python train.py --hidden_size=160 --vocab_size=1889 --hidden_act="gelu" --bias="all" --tie_word_embeddings=true --init_std_o=0.0589 --schedule="wsd"
Each number is 128 + 32 x the weight over its row's rms, rounded and kept within 0 to 255. Layers, rows and columns count from 0. Numbers have three digits each. The size before them is the row's rms in percent of the matrix's.

# layer 11 attention value, 128x160, rms 0.0478, rows 16-59, columns 0-159
078:072145140074155126104098059073150133170127111096153086177132106151102138133141188112142082143181073098131192120171161178154148152179123161109180090123174138067079078123129129120128119119157139173123105113132103097157129091151130160116055139144106090110161174106145140099110115131091146162134104176115123188160176098148133091196114103155126162132098105151073144105139071143111155148135148084087131168135098134135155128121193156096113093091123135142080160164117071045099178112169149
079:120176174195119173115121166121170130151112065133150155122104115157142094122086115095161094129153072124191095119127069179135110142132124115149118112136123128181159109128157179040158122106153107156125108168077088127140165105174170125109141084181123113103115192086133146105118130110159116063091094169100090100136130150138143112094130083147144100083176142152102085178158151171085141155076081071164141155110157136076123100091161155170100179081133159079127081133102130148127166165188101
084:121145094122161151092121142191082119158135216057114134127098163132129141138104183074167099111123147149077156131059133121100128164111096154115112093152162139145150092108159168187127149140080129112135104163192140194155119103127105133106152148059132175150069187113100137084083136114158108142141125195084140118079151145112139059095145181127076161113153161158130114100136090106085103159093124123160086135104080087073178114193164157106150176130157110144136129156116112096091100103113151
078:140109125121102132126164135117144092138054101089084152099087138094107124140102139119187057152091086114108176146159161074097167142106107149142101056109080112142127180103142177120104124116123150114161127180097183172117118167117108152121160179141148121138105166107135162173119148165139098088140128167118165121180167183108142083155135107126115128119115148145092135077138151158159136147128070174127178078150156097149086102110114087147144189111181132124069096213087080155194140084120055
076:123106112157137118140096117118203091147133181133085187100069140135125151109106151140145109112127071168155121183156128174164188178119085117085112094120155137129100165124148160108098142120132197134135109094143121107030099186153105170139121125098111143144122165156138159139106185151181147136075136130154127036151137118109117080100205122130093125178089082116106176135150107107107123122147078147116125126133177081157085110139172115103153125132143159131093124118165145065033145069155129
080:091114135149169112150158118127112111122122106173083142141195151129150182147119112130131136098137058147055154125138095081098131140178105134175133096092152131084090109122102123176121190100144133138161134124132115197118164046089108086117149084122102085143127156113144130107149089139182110139119070121164101098161156150144130164114130117128166158131186195138094123174031118107217086110128129112106140117154083162124194106148083119164078129119105169137083094129103166141192070147133157
079:187079123185158138107141111091146111158121137092127160109113113108174087074088117087124073111167118134140183125122166189121113171131093118174163124104110134172129107120114165152126176069133135108124104103111157110112206138189159131110135099168091129077131091179110122145175177102130154168138216098113108129153175145104154119146104169109136089107116138108112041140164159093163078118153104178088182081082091116139129103053120125164123176172152098107129083117098132136112103177084131
081:161128196121130099159117120117160139101146106126114110167133185182166105138100095110075133144149119107139158151095100102105118134152130200085124105098089137189144072172083108162079148131098167110100160124101076110142121173138162144113131136186126091168108088032170171130153071161115131057099147075164154129141154116132164152157114119084141114152117110178118112111107116139151078124113126087151153170229145115160162136083163108100163167154164077101128116195110101083100121077127114
078:138170103143166172134123090135119112118133073123162158146219128090107113148132115093140095135086129175190101151095115099113151155109165118143127100131093152176119172153093041152106162117106149139145111164099170183197121106143088123057103095133121151168166095074157090081147104100120143175134101122102148139140158101048142113152133124098144149041086104143138130092129151112134100161151197172103112150145136057158106098108126148176110125125131154172161123096192123154095140164061090
073:136153164135194092079182106106129076137094113080181112116154133139120154138127131141123118114156117168092222130083127122077145123146146140146097109136126109139109134123098160063164131085157085129108158133105117161112145101134117185149085159188149122092119102227100168116090130103043126160093117116095079149126074150110100145145150164167113123158133103148093160139122128153164173146086137107134147132102165078188159093069193117149096122144104101156138163062207126078122171100144102
080:161107173157135100139137146125129126134150193069127117134097125078070134140142185133144069172088085206076184130188144136116184113097078112148158117145113191137131131086149120162121136097135131124073078102128077167150155129131178071150072189113100100136083110081108134105128132160131184150105132130112139117127197179151103121145107090114120123113107129132111089136123163195154107107072055132085125107128127185134155154119107124086128176200174059115170152140113100154134113138100113
082:177116154176154125144048131138112173118098187091128184098107166184165121088129052129081152146088150130115169133131119112171140134134119131159108114164159079083192133084141121151148160106120106127091130119128128096100128156103163180109181126135212104151118129137189043121134130175122169143125129116115125168127068154085129137110152146062097167141155106112078089112089128064115117118157102093169156175084068155103152145103126098111146193081123089101186141097162172124125137129096121
076:136153114051140118111085152138191067119133109181137131148137058171112138062137136193154111115124136167180111139168184118137141166200145122085182129123133138133128125106139059102135127126095110109130167077167172105096150169176100152094154128136173145202076143135101173127103188121059081131096184101106103123110123115125152141136133123153129094164091161101067120109144094149142102105135123041157151121122154119129060146158066153093083137124131153119186135097145121147144109155082112
080:153117107132126110159095108105076137146128146063138105128106119166150145109130089171120071127088136142180106143148109079107153110106162204082114116176161069164118122083162113141125096180167123042133104140162103136165154089126095138114154171119202071142101151201157230095136120078098086153072112066120117150127127086111143100159169137113121157134182146152092163114127154137153180095089139112177113084119112179113151107128130153102176104100074135153109103142161161128163137085153117
075:089100085168191116117142133096062070119147148084115158139138078093166113126123139131144087110131137120150084109130108203111103132059112149171148144163138133100080205063118126158117081080186142163148111073113159157085066122172108116163147093136105111171150193125102146120146106121109082147117155085157158131154199141131108150152134082093120071170088096166201101138085145157116116151158111136116097130162119134132149108162174111155174113132156077106089111163134179141115106110179179
075:129120095141094136083098102164145111159111100144117110172138116179055149170092184136091145144120143131179105125152120166125134088172150163135108178180138116113181122122119158119148144148057118126174060121064103196099074148128106141163107087119167120119137101175100055096173161119069184067090106104134121115091161123143185178109137150129172108078144128106160149172078107097148112077135124186127167081120150160088105136143123082113143112090092148150126153127143127189154197106092133
078:150099123127105077176142105132181176146172126086089135112108154167147138134130176117073139132149101217074125114162121116166123109142165133132154159131156076121112138104099072168101122137122079102139089134063082162142103206140154113113134093104128105170154156121116163114141155220157100117140126070168148094138110130131122107134166093084140211113107111157092141103166159177146109112130079079070153113200097166044120133147112121165108157157126169145133135075130088127103088101166097
076:117123112170115201150120128132111175091123136077161087150144110107096087123113110130127089175129120165098145124135133140075122182144127166193087089035111164120175093120131203127175134109178149115141121134094099092129129093131138164071072129133155134148149171095138171070107100128163118157141090117159120126143178156140058153114102169137131178130136161109096134114143140181110161087148135091178105078152107139112073218123125106123188067102102155068152100085128111179167110147160111
071:115082083095104152181154115106192122104136085179143131147146139141070156154133093139171145174129190146101094066099098087150116114163092166168072071117109145144142166119139089117074096142154135127121107085136145106106127158109108045133139127149184163156053196112147100155101146084147115106091160053127132184144124115109178098096136133153154124129173155106159120088121132126045145120083115097122131153096099146178144167103175101120169116140192173107127108167128143183165120113120173
078:100139094125185125167124138065163078106149115155105114120134133097180188183119138098118138143180135147068171188147100136168085134136141084134145105121134157155099165155092162187129179078005116174119059076133122161079130118112074129122150161096133088123099144145078150096110135143103101158162082118105216140119158108108096116151133182137157111158106104109135105087148163134136132129146132147121114173078128156137132112154167118082131107109118109080182158150134146137125119098200069
083:172126101149107189146075153114091143062179166113111056090164130101152087190126152088163178149144101130135150075104130128102136148108135134164089110083154133086083099116167196175148152152185187113147147123092080081134179090101115134122100165120110119146178090073121127116126169148122157111092131129120139189119151146169128159133092139109153121105116128094112133142151116134168130120095093151156077103154138132137102110165130056188148168120089201070082139103112149118141110186164049
078:160164092178119114075145105158147136125127135121202068096188069108119102123117175133070082120166152136176107131138130129086141123173086067097087124122108176132121108162158143107096134097187159112142140094078103139090143146135129186091128128186170112123088108122171124099148178173146126090141128081138104145067167149131097117114154167200158154118125117086132125109126115135130152134209114116102211179122133142132089118088070133140109098190104073146151189102112086097066132130156132
080:115137164116125144131081173143143132114123055128135124060142153088116107115133179175161208188118101119148156148159137057101138152133188118100073190107168102086103139151110096102147129174065118168074129171131183146131101132126179061105171103125103177185174123136118139167135171141047100131148129110122117069112062175112164112100144104106144107150132142096095108126152090093153156135125137093139072125113115133160140098141122160097094130093107102170121188102130187176099148089153139
079:085127124142187130115149072092115138112099106147116124146177099102124149087161110165198098127096092101107154170104130150157141128106134150114122126165117097191115091191130157140101136101179124136221100141116083086141151115084060073129153168142116144151110185155083088130103142074127105149194093099107103193057173180148134129096094089141066075127088115138109193154117125128174151137156137159141099101104154175110116157145161097196072131128129165123119137144155057111132125156139132
092:082099110139067117156106131138129147138119097102080112157158063129114179118129129129138102152132176145078098115123090147176116104174141149168112136142145110062190140133180117154177191118161137129111095125120147158090151091142071172105136141100152086167096122137159085113173159154138103115154164080146104148107073181169116164107156111132154145109152139070124127125125134089138090065051147126129165127122161137132053143114103170098132166067110110100219115096085137142181163072205143
083:159125129141179140120168178152060129192088109136157129132178162080189157132150108136127170169102172159127117122134097128129145131120113146137134082148178146165109060113146130147129087131146106129159152162103152119138137155165094126117150154127155164134092107107081154143168111096159124160080155135015176124156154085117161093086128084144079091088042117155073133088130106152112137126119159188171068166102109145065174106101143137112095165094151121074160083109100148093131154094082087
073:154163146176137146166154137087109123104151125191187121142087125104147104105149179097097132103180161127146131098072150059111176159119062132110162119088133113130142143108107151129158179136104074094141109177091115146109123112160154130127189053113132145125086125135142160135158110128138095118082139143158156125151084125108183143120071149147099156105055134138120123120177061118203110116124159189159119139160152099156149102142129136124090108074090108127210126147167124069058172049093145
075:105173112063117090112110154113163102073094142137162085113145108160178107124121089098075125139146068129103140139146100108104109114069179207173095140159129127149115148126102125158155122138138133143115094100092127173200131139114121074149197141109150143136126141133106122126177119135160173132127160167076060168128126102135147165156099192110142177144065129108093202086101133129189115096084086137116114134129082132138158131127157116068142106157122135216123084096115133136076121228138157
090:124148151048170152126152114171167169116179122158159087154184128125145160147134127131186081163115107121098115090100154132100137094097138153115131124149131111084159129135122116183174170150141085086125158178043170158135176111080099094125124132122160158117159114096097172111123121129106116068171131117094144127094150177101171204114078112143122123081085181119169085101118070131117107107083126139127166152172130183116129128065168106140132154143086198124154074129120073155110149064072103
083:157148119119184143119112123148107145147124217141096101137158134166157036126098063114126165161164156138102148152110166123153177113134123114113092146173118099163154126130104129118179120166154099095186099159129135156081154100107146085168133136096155115110065107129116167089072132117156068072136092091082138102153129114125085040136165145120109145088095147074110163033099129133147164111134158111070141082173128156100156149130143099147155145113167190106133126131194140097098161192126147
091:140105163105133165123114124085205135091199107166125090159184151133175096081158134178097135144127146087147167085146168141100017166122117140130075178113082152157134120178155094148149121131113056124139134130079123078126126052117192109099165107113109147102149143173172163125133133114139127084118155123109124158150156131129089154119169149095142115078091149136093126141173118153117106105086155187089111149146130158072062119098103106114139173167106095152078160090133150181149108088123176
075:135134113177151083173103109140084156182105139101156100114100107098151130169186177137085126160163162168160118089074132161147099111165112130119109055156160069118162214065139099097108178168132113128083080160146158060101134151133156055122148147140145108129076129111150136112146185034153102182172118159173158146101127140177108110123163128151161122089113096100124178129102156129107130138084096122085065170107139110127164143090164076105132178119097087129148125151100158138136144117130113
077:106150117109133118141072142137113093091149144127114130097163109174143173092123069050139151071132166160195125110233120081155124124073158162148169141137079101062136098142041122123164121139136142144170108140090071143118127146084138097120146083169117103107121099175113130137126085143097137152162112105195190122206133095083151122194115123138130122169119132136158105153100149086142105162131133126141112158109104137097077137150137108150152181220110118166075137126124120110121092139100184
073:144156135174087134098157173185136181131139159188153056128126047125128122091134148144149080162143101164184145191111128143139124137135115130137171136187069133156132113156138106080117146081119092122156135151124147100121119179115134151188144172127085141142126151156165066113103114096155101137172115152082137107148147142175102076154138154097086150077158128123101122101116114176136160163091054130182089102120149076062157156106153107109091142126068090114085068110129101065133162072170142
088:141106166133171047126044103122113144111156098103142128255124144140081185124111162094117117158093137101122122114109103164146118062121114141172139126142174135122158107095123078111168142073125126175156101086085090146131108134105100068130071110124136117077171114159120100106090088079112165134138096125144158148145158097142099136172168139107096187154213118133102105112113134124137143107164183085144158129155160118128104189128130132126144115084124095139140133115157119235159185143116146
083:170104082106119168131160119171106129092150169171146158078203063111145100170122098162116144121155101124081091133114110149083164198130117145148129080122123135095141154168174092133103146102068134104097100154125164160112122137190166157097123080160141112176119122183145134049158096162069111109133125099138115128126102187135132119149069129155121124110106127142104122210122111211123122146104122100061196148103146189146112114151126108173083061101140120104069127102112084132144178126141160
078:190164113109168095085103108105103141102131120138183168141114102159126115123089116160127093124147112098206111122121126112136119174140128105158151175131144091129174119170121074083183100106121129154190115100080092135148157106097127186154086125151164115099114101181176128061091146115119083138145155098167124162155165162121182106160132156097117176084170174150083103145165186142135100109130153172094169156179119133101125157092061044054122072066091147148092143124083150139119127130112135
085:090087114145167184123040094138098101148142136188111102096135159130097094160210148111074174106133120122090122160125135129178182134094142143135141096186125096103113135080132133171105161175091152108130105179188090129118128100138121189124126140060124145148111145173092112162111163128136112150105115139066115168115112103088160091161184093157051127080190126098126186097164098110115171127125101117124154130174107114121136105175117159085098151091093126089149076134115199091181153135134113
086:140161120094101119150124127105145134181125108181122129142141180091182137108122125164099166158147164174183104110144049107163082143133138154110092121114104108142140158102082095099079154178105158117111133140143161101053137101174120055102116137173167136167152110121121065114087171109122150099149115133181150162090089065098158121166175158096098116176088113147111155117096118130115122078085126070156147155135065121137087143132141161227072084096180109120123138152148143175103148172081151
073:152161125156142155157142149089180101153088196118139113111109118131091162159043069142131123102154117086148132116123099154104108097161201163114066148096143054100170104157114141142093138145152108083137131065123107149113124138104106144152114163125128135111198133124162145078144145102161046111166176092119164205174087101126111155106128128104131108133171138121175179167058105165114140125114175105146102139165104138129162114120081086106180158052135179161153172077127148118089110133097107
081:133106031135142140114144160177160100069132168118085207128154140157169140093101099135113164124059187125157158102140123038130110087123059170174158102081122143093166094132115146096127091148115099179181118132122125151178138116137162110126125117116097171119176130155087087134172076133150110110141154137120132176144115154099140121117110132182153070088144157163124145112171067113148046167099114106105122152148161091076094171138163095101137112084164157153142144156120167164096129081151141
083:142099093143133073125125101199142124145152085143130110053105133169124161081121100049155112112173095131112152131129207156163150155205106132113121076100160130130091104137097065130212167139099160130112101090114158115119091146114140103169129155138142128111126122140188116096067135103161080112128176216077096125138118138121096137100184143112173137088146156129151120067167209121111087160167113100164159202085087071115142152124100110136146128138098120154106113161144134126105158106118130
081:126147172152123094181147112157074109136112156126142130142155162100149104129102161088115165144168078101168120097121093085064108125161090142149105162157124090133162098173144052147086137108097149094105143145128228139133081148169097153152153122136133074132164153109096172168143132117140102199094109174100116145171116137172110152142126125129114078069154165160108141093102125108167149062104071125143079141106148127091072123097103161159124149019141115160147166184100117127163163072158132
086:125142143130112184101142129063133101123165090082142092175086154113056100137134066108106075091127147152201090185090087067152133143146108123081145116160068083191108115113118108060106097103174156112162121185138117155128080150094163102140106154163097140157153145135128101098141108170052153124159137106141146182126149148080145125168160186183121111164149112184108154150099168141090161168158199142131150107135168099121113078176167114128139164137126098078125125125121117085099107108162126
# layer 11 attention output (transposed), 128x160, rms 0.0592, rows 16-59, columns 0-159
077:204090119095138095153095133200135114191108143082127097113119146154162098169145132137136108116124128126112171186068140165140135124098135164127083173120148147140114167111141086163154080121098089106157086156123112068156135112123170181144134129205188077142148095116170143090164082123146068157085155115147132074121090164171114109097151151168049155123086081118070187115119128158129110111153144122145133179108145098131134129114102106076093115113154165167152118054113077157068143150156157
079:143140076106144146105112095154158176118144160084176186099135077152078168094139166153134128136118097154148127131139125122151143116137081168084155132149120163147176128188117102073161139150073072135140131118090161161100176092068153120168058104096140115117111145171185119160174098096148088028123151144191141081193140168120142073178096157090129186126159140117122125085120171128131127124131106116105200128144149107119108119070115090157069118163141110088122171124160083090135086131128107
087:118078146130151117133155151121144135092144068092145098149098098133142164172157095126121132125089134104122103161144135126229107117105104103081091127142178147126080126126168121158133123057129168131087104141060140142150096081184078176151103098058199173174151098154124104067151047143093134101133096159185129179098106170174135165117151169140124116076134072154147131117134131082113112165182059127089119145109149145104119168134126095123112166119173126167113155127189182124102125106137162
078:131114114115154139150169155111125123125113081182172138066076158144102140135156113145040127065154133140110100138143171116168148188160109142135149099126086106168116088155141153129147137103082095127109131113063154156155089128149108141138160111150094068131107109135168073184120118112122122047098121171148092139094175150083123232146052122081123155094164174091119165097140145150148229120135118129104114100118140123134155109122146088164152182114149177095145171104128121136062114156087138
073:112152117120125115125193108121148089121124119152138102177090127125102172167118123145064110058193112107149165105120153147158118126168169125178092136088158156135173107149160085154108105145109079156129058115054148172167098087076168107085153101070165064152094098163163128114144078127100118121147137102125132117153101160145164101216108138116088095141105194124118076173186105156155136122129118152092141055138147149129098158160144084090128098109147157127188134175061118121133131169153146
082:225104079209149119117119142074099145134116033123128130135141117088174083151123114130152146128095160128146067067157121104079142140127122129142103168099098136156112171145159123134089147184128112045108198200132121098159132132166101128107127161102107103151082176122165080216174090150134099141146133138144106134112077162118145144151136114128130174124060107113160147119111084138123140147138180112114140175139138090116115117157114142178086136137074116044143098094143155134137120102114178
077:100154152182175113124148102130183099142136136205138172078106130131099137130113144148147128137178120155084143084186147119152130188142124120089061058133148168119145116143171077211154127191068151168094176103131172088103088115085105100109127156112114094129207130123123180125118073147113111101091150186142148120109168108123116120118118084134113115156147137067087119095147187124121143094147167111128109096142156076138109176094124184088111116079088135099144132175100156150136089082158078
084:117091079147090208176112116108089156091159125109105182130120168137076177145125159214146128086200115148136126110131100122079114119123095141134165124131121127141082128134189098113130120090115087144093120146151128125141122142158174100130112123232127142169063136078115112116134148115074153139088089164162129078176139124099135155204099087155132124137108121072105132100098072119108204122145156112138108169122107189178110127079109119160115156104172101093197114155100081138120166161116107
076:137140137114090150163142082133112096093169162107149180123128116088136098093090144148122110148182217091112167146112092119163125171120053120082144128118137146145076066138122189126037183067126150102090126091168118114131145116120145116156119108221130089169192139149144111122144136133091075085090120120127106124078109152104089102145101093133139170127156109131192132152112128097148064144148199125171094119169124145166071153161084133095099184170138133142109120150111192143146143138110145
075:054111117158152026191081154131188158162181146118183148121132105165103155180126163109132117146093124095118146169129124158129115138119115182089158135173109051136135112150177157098131130137076147134122174165162093074170140117147144131063155132132153119120140094125151125134180098069166121171069075096138176113110103155153119128114139141144109112125080114095039053134147161193135132105143145123086130123114119169102147082090062127128174124109174099119122136098131153147106098104169114
083:116118155112202111096141107133122047116127127124126113116114152171130099124134131151133120148075071172146102075158147167232152088110106154150097136157140146137139135114145098233117120135132066137094177125104148151137076124161049117100156102182153050190142140135102126158146115149124193075125132154175200101123095105127141136117119150107170143146131132097099184102152175112131170132196122134126129116122094087154116173103071113100162140096121108063142124125089119115092118123121070
081:112107170150152169125132097121129119044109075135099094138104095134063159140147136098179120163169170115109078098174123056092082092129090129139143124104118100123135130183108144127141154155172146163122110098156074136065117118193157134173146121066139165133140152112088147125183107085143180187163138145178132067168176163156114103130133068189140063102114165167090158115125106125156143099165115100087161075164154112129127178128129132107127146122129119083111075087166119076149173144176121
079:100105153119132140196192133137127137100099194140121166078137093129134086165144153150034150164113106109200140169126142141079111142139161096116123131096146167118122122165145100135138115161172110114162127108111128061101113201074131123110101135083184078118161159197136111140087162099140123159097121089120133124199201087144141085169172121129090115109144140116161146134110134083148158128050070154099130108178122203081103138114107116117186134151149084126097090124090098138071123133107119
083:101096115162147155147117085132104178080165138111134096141103141141121158127116164086089124106080160078096085173138107101147094113086136230138168160118093076163138153111163171128204127166183138087088174111143155103130137119152123144144158196144160107128061150116109137101132101085154146208155151108129128107138102155097135120192171101129145107126139146186078157146142163145146077158131077067104123092133121126123173102113108087130076202143141115139117131076135068123088073074128146
074:133124141155180167187166118096116111170152106072068135128093116091147122141088156155111135120162130154114135141136112164158093092114165089113137164143163116147129116101104134185089095129071095178096143121076183125175083109097138121171152162117123100074075179103108138122098118158128141159139150156110068160096100059118158136103143131111110142159087174104110104183135120177131072100152184161121101163101103016097151121097077106134104126180132184162180133141140170188175091128134106
077:130108112134093198086165134141131130160075139163178111090119187091119160129102166126130128133113114175116189096137122136073118092153170135069129122126124109113159110175096148147124104091172135060095116142195139079079161093075117150078181128073066157170165157114055121125100158124137141125147125117158131083107128180135153103147084154115090171143120114130219109121181111117142137171123120165171172064110076134092121084163099154166136100188162145123073090103151129120109146114147153
082:152103159160146152046161091106093138130108083126108151133148149086160100148110088114158170129135096142121146119143131151105110111085112106160115139106091132151136123093170147174167145146129123149094089152104201121131085092146139062148108104139143045150104124153142154078138162099075177152087122067204128110169116121150131091185136157137083109174077179131125160106149096187151182112080082106088094137138148189148116128189170106136117149179143198059169100101124145110074118131104152
079:157121104100145087084096156127094150097091136107145164111141118072144117166139128064087137072107139182076109157146098097126161130146109188111149109182087157109137110127137124103177098114102117101161141130164119129094112134136158111110137142183184094098134143063146098167174087116110128126133178160151154082129099132139165155119133133128145169158130087177129187196139217125166129116175145110015123151139112065158107075102120137137109100140114114135103133223148119087097197091120099
074:121150153118105210146109129110152135101168119133079149102112126110131081120108096169024127105129068129194123113091081140080124120159160178115211122090134121136167101154136131097152163099202149166114157100093149154121114161130139116151137116106082197148105122110158099166084147116206078151110147114086163094114098128127088174062136135120133136131115122115174175099178080100138065155133150136092116058144158111101174155157128085139088152113173128143114154187113084174125153135104130
079:128126128127181073185151145104086085108168113195064139152074138112148108159110092157113153101080159130093143212176142141152156169137119111169079179102112117085079108084094121150121125131142081147103112166159123190129152090138150164085067148104073087147146113104152118160169105120112066146135178143106173081110147144202112096163131145139140148127102134086178119114144085150138141119112107197117116132135086117089146109048151119107170104067154125158155108158106199103110145159130142
084:133082086101131088036110130136107104125108107119124153101167172151145140123106131113137105113117169143108143127154093133140173114166102203122081126162125136113129162088096140094052073096149118142160152146146177117149147134065118114096170127175111087119069154087101147183131074160115123152119099197202135097122122103089197143089102165101119123173125064173138138152098191088124126132130126134130108182162177091139132141090121127112116140097111105086218145192130165098127132153161190
079:139078089112119164073147099133150112133082151135151160111143159106108126171154149094088136117158116192071138104144113170151109124126155144127120126142123128142134135135066155140124102139094191130134157139130119135114132160060111120165148169163151128182157081146124118120200085071088100150134078163136121154190106189162140145117142155204122113170112120112104110138143094155107154143097125163119085064113122185112104142085145168049140032092138101158073086148166091143158157082140035
078:078154133056125135170131082110167126114153112122085046170164095170162128092133123103166089144079149138141132113122134118045140153094134102134118076096187135104117145141087164008142191148093153122163107096167140099103151145131079095133112085148094154209129183142141140175147134141113103150151101056191114138131186107111148154140149117110120122104150116140143123101143098153152154112130101165120144127174110142085174111184134137112199164137116121132082114080130163142107094134105184
079:113127075191141125088143157089127149168125172123139083047064150150151086109167090131106121180097150106059085080124136158196153067164082155110084138124093134135171135152124178142103114128138173103142119090053144118142118115079160183118087164182119115123111138184183092153126138148114101134152137128147126115080144149169142124058140095087109116129138149129097128124107124118209084179108148084132208169089134140113131138167137095106110122115138138174091176146114144173085178126109130
093:153141139124200170071136070150069130096126082138154120099121122135152148148130141081100134153089155156088154130157102104095163150139169107100125153123125148137119113153080128129172135222166177107097160124113109166096171124090163103110183157059106138140126135175103081216122154103161167159117122140141149072116156130066154046131168140145131132118090118129174141068125115098110130136095113136079108116066107141145177090117107099110158129126134133142041108175205102107114159184128106
083:057089117201112126225114152153111098081186121084129096089106143150093123097154095080140109174161095086133117115136117143146106165183071109075143123177123183078146125163098139167098158124139150121094139107103104160144091101191211173120076160136143165141117095124112115141083102091152121075118129104166083141133160105151133176149102116121128127137155056150168124165144179194102124136142149118127135124199167127158141175142117089114098145079090090144145124141073125127099120117092168
078:107119110095116090146179147074165125136127133115121158074088121124096183135087123134115153119151173138092089166114102146116109173165085095125086097156141195127101116146116103076103168171082160130126107163165121109149153077178099106103135165091121239139113131104117144106103113155144104179087078107102067127103110131117097129226186124172130120125141110131093117118158135121066166113174099116109099139205150181159101092142118101092171104148113133185173104213144120155119111127147142
077:123114114133158097173101121092056149126164123120098129152098168165134063112127158118142104106094175078130166103111135132119077140080148211140088104124129079108116134154131108109108143172131077128133175153162096088141138108142081101109139171157149121122157093017097145129154140154089127106132154116107135112149166117163138096115109161163118102131166126080180163155133133139231121111130169149145109168087128162166156145159129073067090152182144144030121165141143102116102172074144177
093:092093112128124161101054141109127152071144147107140165036087137172179153145119170124114109174092185116117176159106109126125131170123104139068111161148107194102127167120126124113099137061115158155112126170133199115140139151145079138111149152112086125175145091159127123147145211089125102099117067146139063106119149082098135126056083089154156141214128088083145167137121152090108175186117145098175116176125135158158152080175127103138114110157145081103112142124133119127100167142110139
084:105143100155155057109133048081136106055165112121115154120145120114145149157161104112101181130100124124067158107116118157200089166135087114190140168154088144117188135174169156137101106067150110080163076095149119120137112083132154060149168120033127142158158150096135141119106174116169099158197062131107112112146107184192132194150091127111167136164104119132100132132117134134173129182130132088124122111137133140146145111093151086108083144092133093091110157154122139117100139143185159
092:113131160108131153098103121149194186119112142118094161098108118090087101133124136131121129147098056152130164101213164121122178151086122126160129079124070188094120160136152114072136093170120120096169138158108128082051109129141113073152107133163061153117104139139087207135171155128153076058131146124148108090167133069078124150172120125127139109212107088087125117158128145101166122122137148158166084187124141182124140093152156205094125173155121123144079115136128140153093147122144092
076:171103157119125107151108131166157073150139092140123093105109077109156151118148048110137087214085109127078161116143091157177123096154134150114173160147167149153102078182105151149172085107138135128140106085107146180119158086141167129119155112047114151113077165181088162115163158136154113128060146167141170098095167152120121107156181142123120110146196134156089106134146096177087153106121147112152094061137204116091141149150135075116078145156158111113115123154143073143078076093115132
078:160117099134115166160152150109158210111136172090145133144082160072127126100111102156166092174167118109131107117152157070125123147138134184142102110055129111144135153180172127142159146130169113164158104122136163122124126109068133132191104121151115049121090160077108177095147181117092122194078110124065070131146085087143152114088145088142107110085123206063126066124127099118156112121145142157119128144180066092176149110148104135139134158139070157104155066118132139121184120134136177
074:069126069114138106143121130146158102137137151108092095113113136125117171162162100105083125187134095128150118119098136135195113148102213139126176122156055149134194093191142140124152158056040084134126118108115081168133141137070116185085076137134149117067146132168135090102149136100108153049117099173116116099125144164118114094168137187135101103134129130098068088113142116132201140184136193120102133153157147158106178148124150121116124139111111144176100114108195115079142142123139168
086:117093171123156134099074097139101097154126171138175100108133125104185113128128141123135141139079106182168110142180158060096146064103114091083128138125032095170133150170120158179157080078159109147089100118173080090075148143157150086153168114152157169152161223084126144105150121150194141133102169095090182069097117169143102085125109130130141125115088141113178149112118110156160087132174168121124088140119063095133120069138117149171126122158139118119119138095118159147191120153122140
089:188128095125126089101177118117140125174169108130148164120115144119096119117101154137142216150142127179169158174060064145117119141184118099121165132142147141103133137096135114084091158151051139082095165153101184090105109108116102124113119107185172096101129127137137131132115136042130093201137102175159107107095128091072118163132116105131073148151119116084110135145129135113157174168103153137128162078120155136100178108145144121143144030176085093188105102166204134087129142098151105
080:151100093169138140084145088143185125124087147141135184080183159139144164150106173119127151103137111128161122130184172111160130127124131080141140098100087100161102177206120099081117087124094122073100116133175138101092125093132118124178175188161123139092158157159129121060049122093164137148135135150106124063147114195160137052140096113173166142170147126068095141166132157113129047154111171100129118149131132135118157107089124180100106116119130109154123070057164084120105178101132139
088:110111103102141098120160111173119109114101095118087090139124141121120127109121139168091119140114216062107097172118108133132122107199089108116084162160141105155111116143138134080164122178175128105117121076117086186134116098117141140095143116040143047128109173152129144111127115136213086191143093146151120116111095129167105122175108167111106108124148064221130154128134075115100120165157086168124136138105144168109152146139137113126090164116188155169093182103161172099110103156113221
090:145142074143117122114128146125144153089063158097081147146110113188171122123141113183119152165136176116109162117143077165063099139091116101068211138125120140125204061133100173096076148123178125137127112108137142108098126178137195087106141106160151110117106105105144234122111121075093079143120136098113192107138171100119144120165158100127109141097160164091202124154135076111145087121134127088140095071129121163123098143180120139135133183164127104132107104125070126149177127108189124
077:167144124150164180166148187087152151093147110140108118094171119138133164179043119090140109066151196189169184066139120127163127163082112206098141147112169094081124072188094165114169079124137172084091129126180143099140168123117180147096099160105136171136120107094140112085162160154155163134140114123148086081137125155122129049124099125122129097132119121125125093170059094142104082096127128075172106143116146097128146128086193110167091142131133076104123115135156111091126145125136112
086:171094130155111180155162187133134140134140094146129135111092106137114155068101113087166135082094108170165142054161103024117095130177109132115116082136107174139115152166109104092125168097164079163131123109122110152184108070103115122183152158074106168087124106095122153130119142088152128131142096109143127170128087106133099160101149170067100162103154121051142143139139104069101152136124187176117134205166127155133137164149105184084129161166085129170128093132165134127063115183145146
085:109138150166149122142098113124131105139150108111161114147126132041167117118142094087121119124194124138176148168133124120118147130173150129119162145041078191111151103163168082105197114119106126140160049131135061096174163117126109158084107095048131132138172135152199131092119133133171091128094145167150153156138160166194123158151096183151148090105113106098100116087130119154141158150096142175149099090151124108071106185082114143050119182159114143085129101104126098108113180133079111
081:152103124144132163174159166097111122126148087068095041121178033165166151067104129059124162159179134092102125146153180152097135220146139138074144132164058153127117158127122157172093149127137123079099119087142139110144179102151093155155121132112148154124103173151131093155134096124150128081157109120126124079191162144055132116209138140157090129088163108095091120094101080131133142104159106108159118106123145134150129110123097143110137164109148156154121169122169169156105099134049120
087:070104159101121179196134157149111194122128160085146168143116169117101132130059129181113131090141078097110074124176102107155078085101115131120137178155079072126141078141149174121119115133140127087187115155101139147172170144104150152144135101236154107090109120095131063102088160094117107122084094137145108140076148172174120122116157136089125106143148150140119081088202122133100103133180126129107119099137119161098129143085118188145121105130167154194126150163111155168183072094121106